From a checkpoint of a small transformer trained on Wikipedia.
Size: 8 layers, width 768, 12 heads of 64, MLP 2048 SwiGLU, 127M parameters.
Training: a variant of SOAP for these matrices, 7989 steps.
Each number is 128 + 32 x the weight over its row's rms, rounded and kept within 0 to 255. Layers, rows and columns count from 0. Numbers have three digits each. The size before them is the row's rms in percent of the matrix's.

# k: layer 3 attention key, 768x768, rms 0.0879, rows 82-191, columns 256-287
# q: layer 3 attention query, 768x768, rms 0.0882, rows 83-191, columns 256-287
# v: layer 3 attention value, 768x768, rms 0.104, rows 64-134, columns 256-287
# o: layer 3 attention output (transposed), 768x768, rms 0.0742, rows 64-133, columns 256-287
k82 111:151124074172104193119148137116154171132117126071091084088110106151172080098080127129124124171106
q83 104:094134095163149151133089173172143101184098095141160134105084083147110161133108154152133149131155
k83 110:117088167147138116167114082104153109159121155146140122141128137123090084125123216105091095121092
q84 093:105150174181086122139113157081139100119194144103121101086135084173095113093135145122102103075173
k84 106:120144118114156138167175157125110102122169026127097131172133144105133134089150170123132155149146
q85 099:142136176114157132118103172142186178091174078184093093149108114149128083130110080099107104092084
k85 111:142126144117126009168180149189114136161126123168166113212131114119109146095102124093157092103161
q86 099:099092165096197144094104160116160100171120207117123137089149146166027139163128090135098082152170
k86 108:174127170140126104170117138077074047116062149162122113133140093126157055150138103165164169115150
q87 100:159116158160150143161164062144135106109107015122184123130146152140102121110129138166094111178162
k87 110:099090098152112089161107106118135167132133103129083117150084155081187079156118099207076109111088
q88 098:110139124143184122115118125156128142134098065143163127137186119107172150139123085192158119170164
k88 108:175082147150108142143172169092117154164115142146117151127145169133112108134123117136138143173113
q89 100:104131093104121130099166183087093136083139117146112113127127125138165151189151110123173127087106
k89 108:191110107137104111142124130172131174156110076148188155089160112128081152067128103101149051149090
q90 097:128102091139125067121111177098183142120177106139172177147092124138090104166152152161127105106131
k90 110:152132107151111132114139119107121156127166195142108089090080115058106085113139143147116144153160
q91 100:121070063169088106155195101126131153106087149111099174108179105071170140113098069098134153102134
k91 111:164129106120192162120090053129143127104126061160128126102120144105106177085121129134076131129188
q92 094:129117183106055185163116103159122138143132125179121155164164087124181097108124171154115160127089
k92 108:068202100087162051063119098145115062106140160162122152170071103107112026108120154138142093100143
q93 099:178079182139124145174154089100044113109110120150111170184149115139091139128078114131122140086102
k93 111:143109150124118194145165102131149084135090153122112125098112037063132154171126189131176133107132
q94 099:160159082121179126142134160160126161158102163100167124126145121131089138145100165135073132150109
k94 111:107154173111118138113153103157018150083130091149152078118166158144116106147177065166127152141163
q95 102:061111146143184116104095142102133105200075083138128122157097163108144180103116157145123126106152
k95 108:138146106113116178235160165159099083070136050123126094116115109185117106077109117144083168167110
q96 103:149052126130130145136170115178147128104104178150139145108114171180165115115099095102146109099091
k96 108:187132076167096185117080093102141161161143147109083089105103088151127149143118143141148199144126
q97 096:152084091134098103197147105129077170155117129092146117138120133124148174098129141091168105157101
k97 104:109177131092104181070109116186147158140088131210141099122116136076169156053129108131092163166145
q98 098:127145133120154131084100131070128140110154181147170164171139071100117155107103121137193054128069
k98 107:048135091136049150065153139111107094111128168130100159127174119149102132139170142100158081121109
q99 098:144151156104102125149131139126136204099096087131132121132116126148137197116134163104136142110161
k99 103:094122160173165116178145169130123114089121160104106141120183091139152072144083128129100096110203
q100 106:131101125151137057076167175105092138107111150097117157135186120142126159115125107134103139121082
k100 115:115127143092130139128112171096139104106134031095159129083098132133093151119136098127156181142146
q101 098:133126146133166109131118117127201111159129179111092141143125132140118092174170206110104039195151
k101 104:125094127144111154139082108123092143116200141120109149172139020130060186125135191129149099067102
q102 098:102130141139131112094111130105125177149147114135092132148153193088062081165069139152132130108142
k102 112:084131185097093094085118143117141112116197115099130093134166085161087054150151148113135162115097
q103 096:206174142151127163130166153134150147165031186101177097096173178125138108116097149168111159124146
k103 107:163079106118124091112147112117155161111221105170156109132124104155135149167108133162149087151104
q104 101:128143110110126076136160158142125143168167112092088123133150129162068170124092036103122075118110
k104 111:148102148096176132126124137138129138179113123165163066155141112168191149120143073075205131102161
q105 099:074163090090135139075146083086154096105119171059135112118147111119134120187182109117090130133105
k105 103:160096128197101152111146118126122134150069067116188141123105161114126137122158117127160080132114
q106 103:080123149131127072215132069137159079078184150089108148116109191085133167153180133140190114152084
k106 115:134177149139151202115114120147177164160091142136135109168085085159138140142118181095064171163193
q107 099:192155087101141162134072118214117170131171112152085126095068179096125116124142116142094128112082
k107 114:172087128110111150131132095067154157189105178092054126168128100126094109121129086229140100167145
q108 096:108120105122076160141109090078126127119078085123133164135138157158192139143111090131153123145089
k108 110:055124098173088120136066093129121095118119139146118134121138091126190142159110140115155109112127
q109 100:108160135169099128124175138076164131115075156033131097059132114142134159087120113137154099101098
k109 112:132111139097092143133171156158051157092099092083115154171186174142153113071145098096129122154169
q110 099:137077130102105158165114115052103179138094091136109086195163107127147123139116111136107074122100
k110 109:127145103116151094104115124088080082041113104149096121085112088152124176140120083100053140063121
q111 099:133143161087142088143144084148127051122165126133169113123171097130148133166098069129197113146154
k111 109:088098125186158146177154128140124143132155097134118114133210193085081126125071136157119096151126
q112 099:110155116122179150089120164171089155182129184129169176139126146150167138063196086151103042115154
k112 109:158156194136143140123134084145094052129111081124092143165120128160137129126089104169122137111104
q113 107:174116108086137105121135161147090121157119044173137144161082129114141109062110164147142126103186
k113 112:084088083115145088093068092095080084179173144122111110111102134157089123197116171144154070074078
q114 096:171133112144127120166070103189063109102138121120166119081154155106140139085093168130108087161169
k114 108:167107126136182145093132159114112130126108140179129057129119164094105113151103146145126137078118
q115 099:159172157099108135155137115179095128133153072078157092135108189164189201106157186164148152167180
k115 106:061187148190103113086109159101110143128117120129124093215121158111108115130076123146112152099147
q116 098:089112116081148097109134164125177125125108135048155084135086160152053143135085190109164145124146
k116 110:114153149126144086153151126115054100123103092127144134132093141105097124141124134107127139137097
q117 099:105133144185116132159120064181083141080126113156143156092113200142121089132147122117131196118131
k117 111:078122131075177111085110147177092148150095098170189134116115086127017113149082105114125070140128
q118 097:139160076126183106125138149078119144169124106109112154122076175154167162152101111114123081160116
k118 108:105097154125117151131125150091140144107086116151166098136124158107105119131159143159194111145122
q119 100:100092105166138122091175128101103094139146112057145124139150135111182142113071147091101194138121
k119 106:105129120093129161106133158152148107154064183141074135145145084136114142172135176128170149090177
q120 096:087162114068135127096111112112130080093099148156137142062108145143132067127147153119110084098159
k120 108:155120144116119135136116106115136161200074128140166165147147105105193116109117121154149148139137
q121 099:153142107076154136102140121128109139136118105192171115164060158139208156124173147184170111138091
k121 111:130160107099167165128140216148074143124112176157177134112180126130093117136117147082094105138127
q122 095:217131170164149152121185120111147146116144157156143135162091155120120167094113140151148171155175
k122 109:117108114118098125152102087116112159132116153152169149147188140122149116123155065099076119117091
q123 101:151076129111170143182116116144160158138132147123095169115106150146146114133145165086144117106158
k123 113:076140111120143132135087104116133098194177079142122113118084093120098133131119125171118092116188
q124 095:111154158176098171158137088156167089131142094127092097141115113130051109189119036120125113148155
k124 110:093112081109056097131093203121107172127069146131162129107168183151113097116130106166106080127128
q125 097:068140132108136197133101118114130174153121115143071083118136154149100142151146103165155139090141
k125 112:068115198135112096137134091096150137135197127082158098117106137119106058088148095143135107155125
q126 097:164161132098147136177111093128122145119098132143170185126080093129137078132083154112136158166127
k126 108:147125141106110090077132168149073143148166136099116103090141151167119125085138138100089125090089
q127 099:063141121130166148111074154113118038114129087085119138135137071125115098123063127086133160161068
k127 112:086159136159123124114149138161125137150129175139129157144168150133137126153160113172106136120116
v64 091:142129114134160079133099088127174092073163163103147123113116156139160159107160123136142151122134
o64 087:149147138120158053138105107136176104171116129126121105147110201098137143103130156138108161116053
v65 101:150107147108126100089141101088152145144138163105128121083125138114176109117114180167149129081125
o65 094:153158116120109154071124145127087085122117182067126162136139108142033113066046085162175097154118
v66 094:123134048075092134058124150165083193115090155170136109146122092085126085135090099140104100175045
o66 090:116092085143070134086077143131132151135124139135065113130192111092128162093137092064118143138130
v67 101:106078136149111193132203153125123147124166148135167126106129119155161035024138146178105108181130
o67 093:153132146084100125112145143101219143110137115157164127119105148143106086099203135156233112092104
v68 097:171087115151152087134112151094101102133082127153107118111096116144129064125106122135096091130129
o68 091:117131107122154147113172112110154123144174180107103185106069114172153195150146116112128135170094
v69 105:100110176113129137127141085112088068093099143187128165130134122190131146129115176150159079150095
o69 095:109179106150075070119124147039078141143093165185112150148153163164089121168171132218148113109093
v70 097:140135174144152213111127141133127110145171126112103185154122076093120172149155137111134118081102
o70 092:131098096146144133162092127165176101134161182129103117127074068085136153139126092123163099099146
v71 092:117117143143120126146096167123135140176152157154108136158074105162074117084196117124138152136101
o71 088:141155158120092137108160099149101131099155165127141110116122164133125103160166100127095122187127
v72 094:160101115176163149143195103107115196146141124130117173124085071141147106068086095121146176117154
o72 092:157119196113136095138164083220170134116077109088115090125104175169140118085082104131103183162168
v73 098:133169158108172078123143120149137215167164138128111071150150065149153125163193129124101130109102
o73 092:156134184163093086094163145080106156119080146148120148101125089104102154196166100131092117172128
v74 102:193119135160152195149159105140151126168131081109163133149112131153178129095143111149040179099208
o74 094:128110125123155117120151149091119185086109083156163111091138135133151171109125114115106140194152
v75 090:133110196125079134122139149087109103126170134169105176155115118149172127073083115148099164093117
o75 089:055168178133155077118121128165185065133125115068158176145143110108170141109053129160163145080077
v76 097:092108122119108125120153053157129070133155152149115138127106124058146128086116074182118122146123
o76 091:142155155160090090085146136130123156098148113138082126128092179117096144106160116108172121184148
v77 089:132052093166126149108144109170113131193093132099152083188147192143114144164081142111127120131111
o77 087:194097145131126098079103136145136135123102118141143096086136156065084193211150168102159107083113
v78 099:134092148132165161160093149127159117131160124096137155107113127114156118131129128103097148118126
o78 091:102101133064198129121098098115125107125147099130135121125095110139211136155072138122154105071105
v79 094:140121162137106112036158091076146124075121131064138067156161152110119094127111116072158167188146
o79 089:218099148122116086067149095156148101185064160085116096130123165121069131139104147152146155116069
v80 090:169103126205130116180146086129108133100154156142175123156129066061190102233146119192136108119018
o80 089:093133223107113117132151082139074174082149150070184117123050129123152122108147058104083105181108
v81 094:127124107124110141090088177148103122161126128146160134141111144097084147088145146145086153130169
o81 091:122164116103094129103179158046143142171118132143092098110166120061088149108150090115119104106105
v82 104:166137154134159209161065116126059154151104146159120102086136103187151111116142135102176144128108
o82 096:162092102172158171174129087081127165127064145131111112124116122197127105097188147155156127154070
v83 090:112092121104084155108084126093131098069089165141152122120165099162122114090199144097156201146096
o83 088:086102146149141110137162141140139075153128125158161178115191086087192105183193077126157113170101
v84 099:130125096079084125103091159111152149098141110124130111130062049133215094094172144141108097062150
o84 093:098111109124066105178079105068160135111102086124180136154157101151194114150153166107093127146137
v85 097:108116119111097159158176105148139061141134128129171139120193139173111187125123185146137123137164
o85 091:108127117115101087115198195150131098142101121157136149100130079136130152095157170137172044124120
v86 100:084139122034109122107122136145128172081103116126117126112151138165126140156131094065134150089070
o86 096:089131108101117133144129206150154140091146106128131157150119110104137138146081155056121188141115
v87 094:071123128086101095086125135215066122060095106085076111106083090097132110075157174111131132127142
o87 094:128154201093162085139053122165130087131149085072125134093134119069102109134161148187180157102157
v88 094:171092176110212157136120133168123137127114074076130106094106128148053151147109191142142080110161
o88 093:098162102154168111150089150186122107112123106110113137132111076109105132166140112134092120088136
v89 100:115129133148077177120160110111119139158132163117139216109111092084081105159088098114092074133155
o89 095:137092148129171147120115157105127107120099203080113184179080142082133095123170104125108083086101
v90 094:142118130096135083144097089164080109115139156104158133160168126129099087132150142096116107114139
o90 091:124112088171179124069084071143118064153167118141118115134142108190081134112056111106156135110115
v91 098:154170125152147139132148130065125121175119123168142162106123098129139175087183104156127085153109
o91 092:166160133121149112170115126119069094136170124171146131126113137140144083150135146159170097093178
v92 098:105187168174094080122132111107106114124134189174192155160189151092112137145185133145106085109202
o92 092:124142163110126110055068095133143042083223164166165103099162135151053088175130136129135092076172
v93 095:094144123114090103117090164112118120202092116149113059136091106178126099139111118178159089145122
o93 089:102120084147121150108098078158096126155082128116102117179148153135147067166106112201113152162104
v94 092:053137186108114124120135069111135097115156116133144145125177104093137152130110127158128086139108
o94 093:131134162127138069108136119090112051112142152143150111147114112083042144120110081116141121091049
v95 102:149160169169153129194099131140116094113137086151111097127186130148137132110181170123184100132152
o95 097:115145154111148109076185158140138145119116177108077157126114078080091137128210115125112176194102
v96 094:128145152090136141100182134138148158121100152104172143174114078093115134150160152122127108073129
o96 087:153079143079148091130141089190110144116081117126135129142154109129166108140116144115094116096091
v97 100:099149126141142168070175067127148139124183116137105126171153144115088159150133112149129104120170
o97 094:127136160175140164181129118130124139119171128096135131051112148092156124154160120115123024216172
v98 098:124114173098122171065127134120156092134147112201143074149091129125113107088097106177130124119130
o98 092:075132154108172136091137139108098104101111105109059115119132138106138186125080057201140116122077
v99 090:162132173090149158147108039126092130137122171152145177123095171131131084140107135143156141093121
o99 085:082145132099057163141136133161131118098137128170162136125171131079139164117124152102167150072148
v100 099:121124134119077150132146124117171105110144201125111105168146138087153133172173117207090106067180
o100 096:077128221143101165088047107116151096179116123064086149161108139107153144127149122093124090132120
v101 092:149115114097103119136099114065098139144107119106138055097137093123137107140086132112135125134097
o101 088:124093041138136142127141055114128120138114109096109131106138112123149068160079129110126155137140
v102 097:191113209147174163152173121143067122191126048082080098059111137151145153157124107148088066061125
o102 092:165097174117161098118171102122131144161160120188139109109130073128162172147041094091081126125170
v103 099:094150083120121076096159117176131184115108097083135164158127043116148076137125139150092128121146
o103 094:110156155079157140092108140156099158123131149105106163151141074109191110125092087128074094131119
v104 089:116149118170111155142139142125143162154145077143071147188138186126061207151124124133177150142147
o104 088:162119089195104196199142098169101120112189071151145128156104174135146159183146086142118139094141
v105 100:116132144118120060181144109133142194164149122094213102127129155121135129156176153109155177185129
o105 091:095087166159119084164098120093131187135124076121178125158117170083055098143147174137129131146169
v106 102:155147122200087140076157154117120125082142188149076109128131143165127119153147130154125118124117
o106 093:146101105129112152125152145205152123093159106059083088167155168106155112094099179190096106141096
v107 095:106122133124141108108131142159079075109145111072072178118101061083145176167126148143039123090149
o107 091:158155120112156134123121093151161056187128162163089161140116131117110130134105113098106155112107
v108 092:126148105090114179121175197169166113190147163101134146123095159042077113182119161113142154146133
o108 090:139144143129099143141112079163105092125144165122143113108115163154111163137150098093178089120138
v109 090:100150159148062117132090133154105179199087096134178164132125146152131122139181100095178169143121
o109 084:117066126119120223129122187116109157075092075128129148164171171187115122150115138155055110190137
v110 099:111090149158118165092134123102128102128141139131157141070099120090107122082130115122086114170134
o110 090:135096115186135159134148167120095128088146196098177099107182082091172107108106104080171112171100
v111 094:153072127095170139096102094119112127109163122109165144078120158088158158151143130133066138070129
o111 089:166118125155174092094147155130106129107178195176102121114090202138193094107066142188142123121170
v112 095:148112094099134092132117097158092157129118141115150067132189183132140188127108152156124140128156
o112 090:142109120130067118106220099155115097060109080142135132136116121185115117140088158159098135128126
v113 094:092170127118060102162104094131159100051154087116036153124158087124185139132058164171107124103126
o113 089:095151067106126114144099093189108056081118158103109139178119115119159164096094145146157152102134
v114 109:121143084174150113138141140156146098124183130101101107150131089154096077104114141170127145129151
o114 095:150218106110162155134168066121174092114122081129122100154139129108098143098151168110113100108187
v115 091:105088092140149179123146118105100180144145102090171150146158133133128172157152125135171179126138
o115 087:134078071151121122188081116096092208125146127145108152123152148166120122158091174164126075132095
v116 093:096103121101048102155093184162136067181084161115140087066186162193100118121128142112148116112110
o116 091:149069113093096102154113133110152122133120155132036120165093104174111125130122131162173148145166
v117 101:124115092106103161122183132132107104115094147057157143132123122140149157150166147141157170193086
o117 095:187077111145167196184110112167166100170065096060087096112078106114142140124162138101152101116110
v118 096:070091095147091178116123178124119110134171158153121109088099118161109100155145183073131125111119
o118 089:133159096142135152155136115125149191126152154144102136166167181122178089150120095112070162078120
v119 106:194077102072078103076142111117203147109162180141107142107080157094182106149179119170135122116112
o119 094:114132141171086064082080143154164154140102111075164156141177103143182157108101106119130111098112
v120 100:099104115149068124161133112146131124120116108112113091100128122086109102069111096119209103093145
o120 092:075152170154117156144099152042166110061117139033090165128087075077174154139115131159130183128145
v121 089:155140130136140154125091138070071130175119087099097115193156114117132125087111138188158163079157
o121 086:157106145112126156163136125089067098150108148083103070134161098096152157122150101083132132125140
v122 099:104150081095172128091145146069117149152101190145185115094151129106151090161099183117181111086083
o122 092:087137133147112103077084087060119094172127193127117129144173126081100120093148128121175105100190
v123 096:130095121073182150116130117151113190071129147109100138147163188119126146136199144177093107171134
o123 091:151105157142138183151112084156147145156159109177092083069190104114119117124101178161162119178151
v124 099:108128151136097082151105081124097160091175124194078164129129111144108119137143168090106143131143
o124 095:094113144097114120147123138125076075179142139148071133117119118170139085127150126166157138088113
v125 110:140125114080131096126099137202063167109093164164110150126126170107164199067135105076146111146168
o125 098:143163087127133146109143096183064131099083151113123113100134115134113150164151166129125151148071
v126 096:134077177116119096151141135159140135142177098062132124100069137121107102110100099125097088144111
o126 091:117189079178133181136162164178136121092137125084137126088151186126133103083110102104155134185180
v127 090:098140070152176208056147130125138104147077118149080116105122122164156142074126154150115150108161
o127 090:161106139119126148157141149156166107113092168109123109115126134091156121114132148100147127069227
q128 097:108116111122131088111090123146105150138086110117147118112128091141118123116119133090156156098121
k128 086:078101115048113146142133103158137075099159141125159117100128153144064103109155136076105106130064
q129 056:158181152163113145182145108101127156068141150138149115137141162127151176105095134115077151134117
k129 085:112117102205151104061085122122097117127066102167170145099108156116140148101126101217127159143101
q130 078:110169117102126129136135143097126132126116079113105145138112106137119075104131095110088115169131
k130 093:130138177163169136121138134152134094176149164107165119129135172102167093125076114093107141126201
q131 090:083055149144116124125120120159074127096093145175085128107121164126103179146151173168121109130095
k131 095:128103126145124086160148148153153123165115073146106102177141146068107092168125162171136113093045
q132 089:106153115172151126152123158125076169159108104182160128115102125192134093131056114098113098097091
k132 095:072138152116124165144103111145122158078133190098186116092087158189032140163203142185148141100092
q133 080:118118137075119132066080107111167128135090132146144126126125137096113126090128133117118137085100
k133 082:116078182122174118123187156144183139136134052174086095164154145080194150139173133046109057148158
q134 081:146109083170146165078142097135123130128154053058103173148107156160116099111179116164089136151076
k134 094:159124132113119115159139184121120125154104082127115165154107131150094096144123170103050096106126
q135 086:160175125159137076136101121124128146151098101164093188132190116149169153098112165190119147162143
k135 086:113036184140079147148117123127137103121141161111150095093111126140100099127160142171100156136111
q136 082:162056104156164170076105146141142189100111116132112141119160050091132125109118111083142130134139
k136 088:166109119137145166162146145085151137097113128133091133102094177141166125141111105080158122126105
q137 090:164091199089163076188100172132133166130131094184160171127099106096103147115127175102099113110107
k137 087:149148148114148133058201166088165160154125112106159104120133159110125116123102129141151145131120
q138 093:026164092098139105115168192126105149071134170135108120148130120153114113126105130218145090109117
k138 093:137132136115125110112094086099115106127090067088119136131138100109165120089074154162112159097174
q139 081:239184132139126085082122110178141135119073134125137095168074153164169147142148131154098181176172
k139 092:114079171175141147139143146107119151105153123165163095101136128104157068090065128094164166139113
q140 092:066123075114089066114108111110089113092129167115131159125185149114131085077125101067164161123108
k140 090:135133165200088164130168154056139095192129133168069121143080143149113120171121148133089128092111
q141 083:152142135111191138128097147112138056156120095214053150203140137117158186132088067089110130120145
k141 097:161117107119130105135102206125131127086141126132107082099071171107129120158123081139114161100186
q142 096:160126186159088138053114122183139165131098134188172126122113125087106153114132175161115226111113
k142 085:095110112198152086154119188148162122108143160153105142150141057064181126129082118172111106166119
q143 084:113187098118133114154085132153121132126060146130109104100137129137098139111069172084083178132055
k143 102:106112064138155157107156090159130146142120142075096146157116103095162161126084147137140071138121
q144 080:126125139098150121118157141141129149147130138080158166156092130157149108109142149156142158190207
k144 093:087123159121122185183135142184191141108162077050123085119120194151098156096164210142118173130117
q145 095:111137152114189105142174133177130148091140143148172090137121151079210105102083090114101131120192
k145 070:032134119108099089091121163166131077148193183157127128102095107086097062138159076100108096177160
q146 092:126163142087129161147090117131134117151126123103128058200090125109106110113137233176075140090108
k146 101:118152152112110119164068122155118170138153171159158141127165125153131096132093089162115116130115
q147 096:119133156121109155142107135082184123125179162122132160069132104111113103183159205125153094135181
k147 095:089219111138118135124110041128154151155129117047119127128098117209109167169164138089145094122125
q148 095:142161132089175138109170169095129149131121078088154184116141092066152128121135137064081184144139
k148 101:177147183142093157132141081115123104062117122133144081112179135176173179107143114069126108192121
q149 098:138114152148118142139158114122144096144153092115068100104134154165156134123094081075161114131108
k149 097:124107135131128149101193153131133158160134142151166180115122128100152129078149082169107108135095
q150 092:127127127134144115180149132185073117181164081148142119100199160097120133116097146144062168118132
k150 098:123140144158088167074135124139125067157162108148132100100083107106087098126175156098124106132195
q151 096:139092101106098073140097073170161156147092178133076175065175126081090159093170174145151126179134
k151 096:164110163023123108126109186131054103120164137173219094152105139126140111151171141099104182127147
q152 094:125162151072127116155120129175179144172156127147183173142152095145121124088126214154116113122141
k152 096:127146132125073137133130146125138154122161109177135122110077090081138114128162155078145152034153
q153 095:133115136093173175146077129102154102124161101093130141100061176071140066075129182144090160086142
k153 095:157138133145159103090190108117157109165081134144135111151116069143101087116133106128109114068134
q154 093:137082148127162110158159098137167218098127183112161086056147080128102107119124083086096168174117
k154 099:125171114101135153131150126123153123145099086175108150107148174066135143110135147200155127173122
q155 092:166091113130082109150155118110176148109139152127150169155141157098143158133126138118116133085118
k155 097:119128105154102120116114173136140136139159126128163088062145100160133147085096098076210100153087
q156 097:148138066123107134128132100105124132078119127097119149151130132130109153131085107139143196113045
k156 099:108153137132141167140149118111129145079079189169120109117121140183132187119109193178149176104118
q157 097:112128139170149154143087115179109121128124176129111126107157141153128073141131121133100120139151
k157 098:084181155115155130153075135137113103152143165117166091067123138241098126094068172075105098078165
q158 096:109147191069142176086122153102067151094109127114107148118116095123127121146179120115107124099109
k158 097:072079110123106179155130094122132069141182113196182148101152170182143077149116153122116127182094
q159 093:155071134122109124138089152204119104084086164147092070193121128112137085126148128083143071121116
k159 100:144162146126225118111178102115170129142161087107125089099195187140141131129134090183137128154110
q160 096:099136110122138110083150124110084159187128102080109142155106122173178132194119099047088071034187
k160 099:096132145148163142120181169180142036099153100226130102160129143138113089194131106134114113113182
q161 098:113142173091112162184112146189162144092139119123196129097104177122120065172162177137185119079164
k161 096:120141157134080145078142146091110139150117127099183151146145101104176172101063119136134150138119
q162 099:112107130160133119074084093071091183160094214106106136113099128168083130072189108158123154127154
k162 096:122173129156106114101113165143108138115134138089246109100131179069169153125146113207126100105144
q163 101:132133085177169176097146127128106133130104193121119167097173143123163083097114147133115059151129
k163 104:112079183149143128120148132162106140093117129181113126135148081143147133066141092130148057116123
q164 094:117171110103117132148129145150141085118088102164081062102166083100167083209181172119157143103152
k164 097:171135081130189032129078114120093103082113106132132149126167120131113130125060130128105132178121
q165 095:133059118077124119162128128141177121165061062212097143155187130174126160122152120110091104135112
k165 099:104123138142096105133121174148149162127137138195106103080089080129030097135160099154130168104163
q166 097:117144128133101204141112158136175169055095119139130130144139114125089095122132152140141143108108
k166 102:168122143169144092216084116149124177132119136107137177124112147125033101185067088126163113116207
q167 093:109122102101113135110087143033150123213153067156135119076089132101119089121159152127127107113122
k167 095:124087185101123137095091064088125060150133079041118084167163103120110145136208090129061126080112
q168 094:116152087138126104055151106190100107149124153145157085200162173136137139169114125081134196123197
k168 097:113109141099067111056190091134160167206161168198071134152196119136133120137152126133185082089149
q169 095:103104148111128156196162130081139116146105166120104110176148127182098161093126087203170108167073
k169 094:153103115115144072095083150166128142096077160121160135097105123116169193164109096139122158056155
q170 095:132097107107130112188064134141159105130129130110129107053143058148163151070092101064114130146135
k170 099:148104165158119171077149191164101087088162158146133138217099128144115125175187155151125145140114
q171 094:121119050123048098176134057135112105097144116182057159068124106152143091135094120158122139039131
k171 102:166084140088155130173149176087080040140123136141129114157126137175153155170102112119176065120152
q172 091:164133129102119147111116082065123166112200085114111154127090137129140151109171137092158109127139
k172 097:125083123122149177063185155154109100131189129122148143068112120131122129112114126062127108159139
q173 091:079119115133125083213129156089136111087207130106117102151101126157150133202114118111088129145164
k173 098:201134188131154143101199171166116136126131146122163173123123129092157101139127146179141124188181
q174 089:111155150129135093139092090127080116170092172150066144149121134168135062063162128178093121128124
k174 095:134101120140115113096157102072093117108137166106167086074166158114074176128159112046199132158125
q175 094:126181085151138136103147129138121146113073108099204111103114198110061079088112147164152156070155
k175 099:113073102151162142090152143148152189136126103188094176149129117166111084134098145168099100145176
q176 097:091154153118109098076132140147112131139185121162123084117115172050112082137103185177163183115066
k176 097:127225110138132143131135169095117154134116096169086167101070135200128174113162159131110119102124
q177 095:105129154069131129120024113122124111157105126160189131165127126126099114150088151096110139168094
k177 099:099134223127157132178138093128174145104178098120073128085092127136083074103069158083109177116122
q178 097:159120158091098138149123095169163197155128149116131071184076146137136149134161138146076119059088
k178 101:102214130143105062054119141136103125084092135143127136177143133078158177093113135144094137140147
q179 099:171148149158103191139091121119092152168130136124127056078115110132138217190161119123086091085161
k179 102:071191087164121177082073160098132121148124164134064134115140110124152113125094124175134167127080
q180 096:090088115080122114132152108149136126178081145208127166092166138060125117130095127137133151147065
k180 099:052076173130098142122073157187156157150173104108082080110115108133132122121158168138107124070157
q181 100:130139141095164158117148146206152090133145161131121130141108091137168136094146098167048074097125
k181 097:087095147120136081144151153105131101118152124161169088175158112124162170145205131057123100131150
q182 096:172141155136138088153134095166218129180069106052105117069142082109155146123116165171135059157190
k182 099:104096043132087115100148144131142151132174100144143162136145174073148122116151109159192104134102
q183 094:133114162139121096131144119146142176077148154080099167170098099118070141094106183105097130084118
k183 097:090132077133103098145145162136072079120150136197118140098174109144109148149089071151132166128132
q184 094:125086202173117119122133097097190085135110186133114107135134127132113096124139146132136138106151
k184 097:169140094092129113162113113107094103170125134153132111132184089157164124157091149105141196135086
q185 099:179129124146173167096085132166114138137072148143154110164142117157119123135147118125133067099145
k185 096:030135161162157115117161144073110194135167128077172108100120110171139123165170152136114149096072
q186 098:140103150183120116082048086091125163112156115116119110103096177069146093192117105106095130196146
k186 102:203072135114122118118155163145064110178120129135110140114101126099141105138151097138140111181114
q187 099:182129124044091077095057103115195090158119138116090142156169131111127112112112151143089107164159
k187 104:163165130132141146097057141181100099118098145138143126118080120091144164091109100098106124091118
q188 101:169089143171089138058146117123140101095099160149123141154101144064092185161123098111098188144101
k188 101:108129084166106127103161092130077097143127126100090173073107166110145178090127153071129069102087
q189 097:151087137112086086145136153180098099133090138106130141247125142110099097148108122090092130122116
k189 095:141086144110111126153065068134101135098151080105170180136105148127166160133140127177128165033137
q190 095:117169085167153102118056127107116058098126122157147163057118125132106132117140166113156143105140
k190 098:092171180124122128125127094092128129130128104127188130111153134111143077152103134060118107159175
q191 093:156108121107174193114201097140115098112119123160112165172179041114160111061140132134148116156148
k191 096:119093169057087172092153073180144096065187125137098100076099118188087129130132153129135143137125
v128 139:131176073078141116159157127146118096119098126144107084154090080098156103118115238168124190140170
o128 132:130137144097153108118134139145149142153131106136108150107195124120169110143140092109116163114156
v129 138:134132068144179107154175086134167117092110184134110066161107163122178111153159086107124100150144
o129 129:135165100122139102199132163084120130171160133134145145065153140163121144100119109161171130101027
v130 134:147092109166094188098180054096058162101101142165119169188196121166089150144155118138131129150134
o130 127:105176140115119110091109108127048159093061123124157145189128170110116121152130165132176119129197
v131 131:139177141152167101125113090150124119100103073151209142130119135144091149067136082128127081120127
o131 122:187135108108094069115215100144106167136126133187163138180124102110108156101084165117125111112094
v132 138:175158157106103168115126086111154131139159109151181116152057143140158090124133159110098117076126
o132 126:115101112096139157149198163089077136115179129118127113164124131073179086098167097162113088121121
v133 136:117031177139134115123182081099173114147128144153194159133127134109104149069063099086122184129068
o133 131:083171101139097131135130123149134099166169151132138096174118127087147114137131136127140131158117
v134 131:088117153167152154162177105144130077134102142111157146107110136173126131147104182094086144125187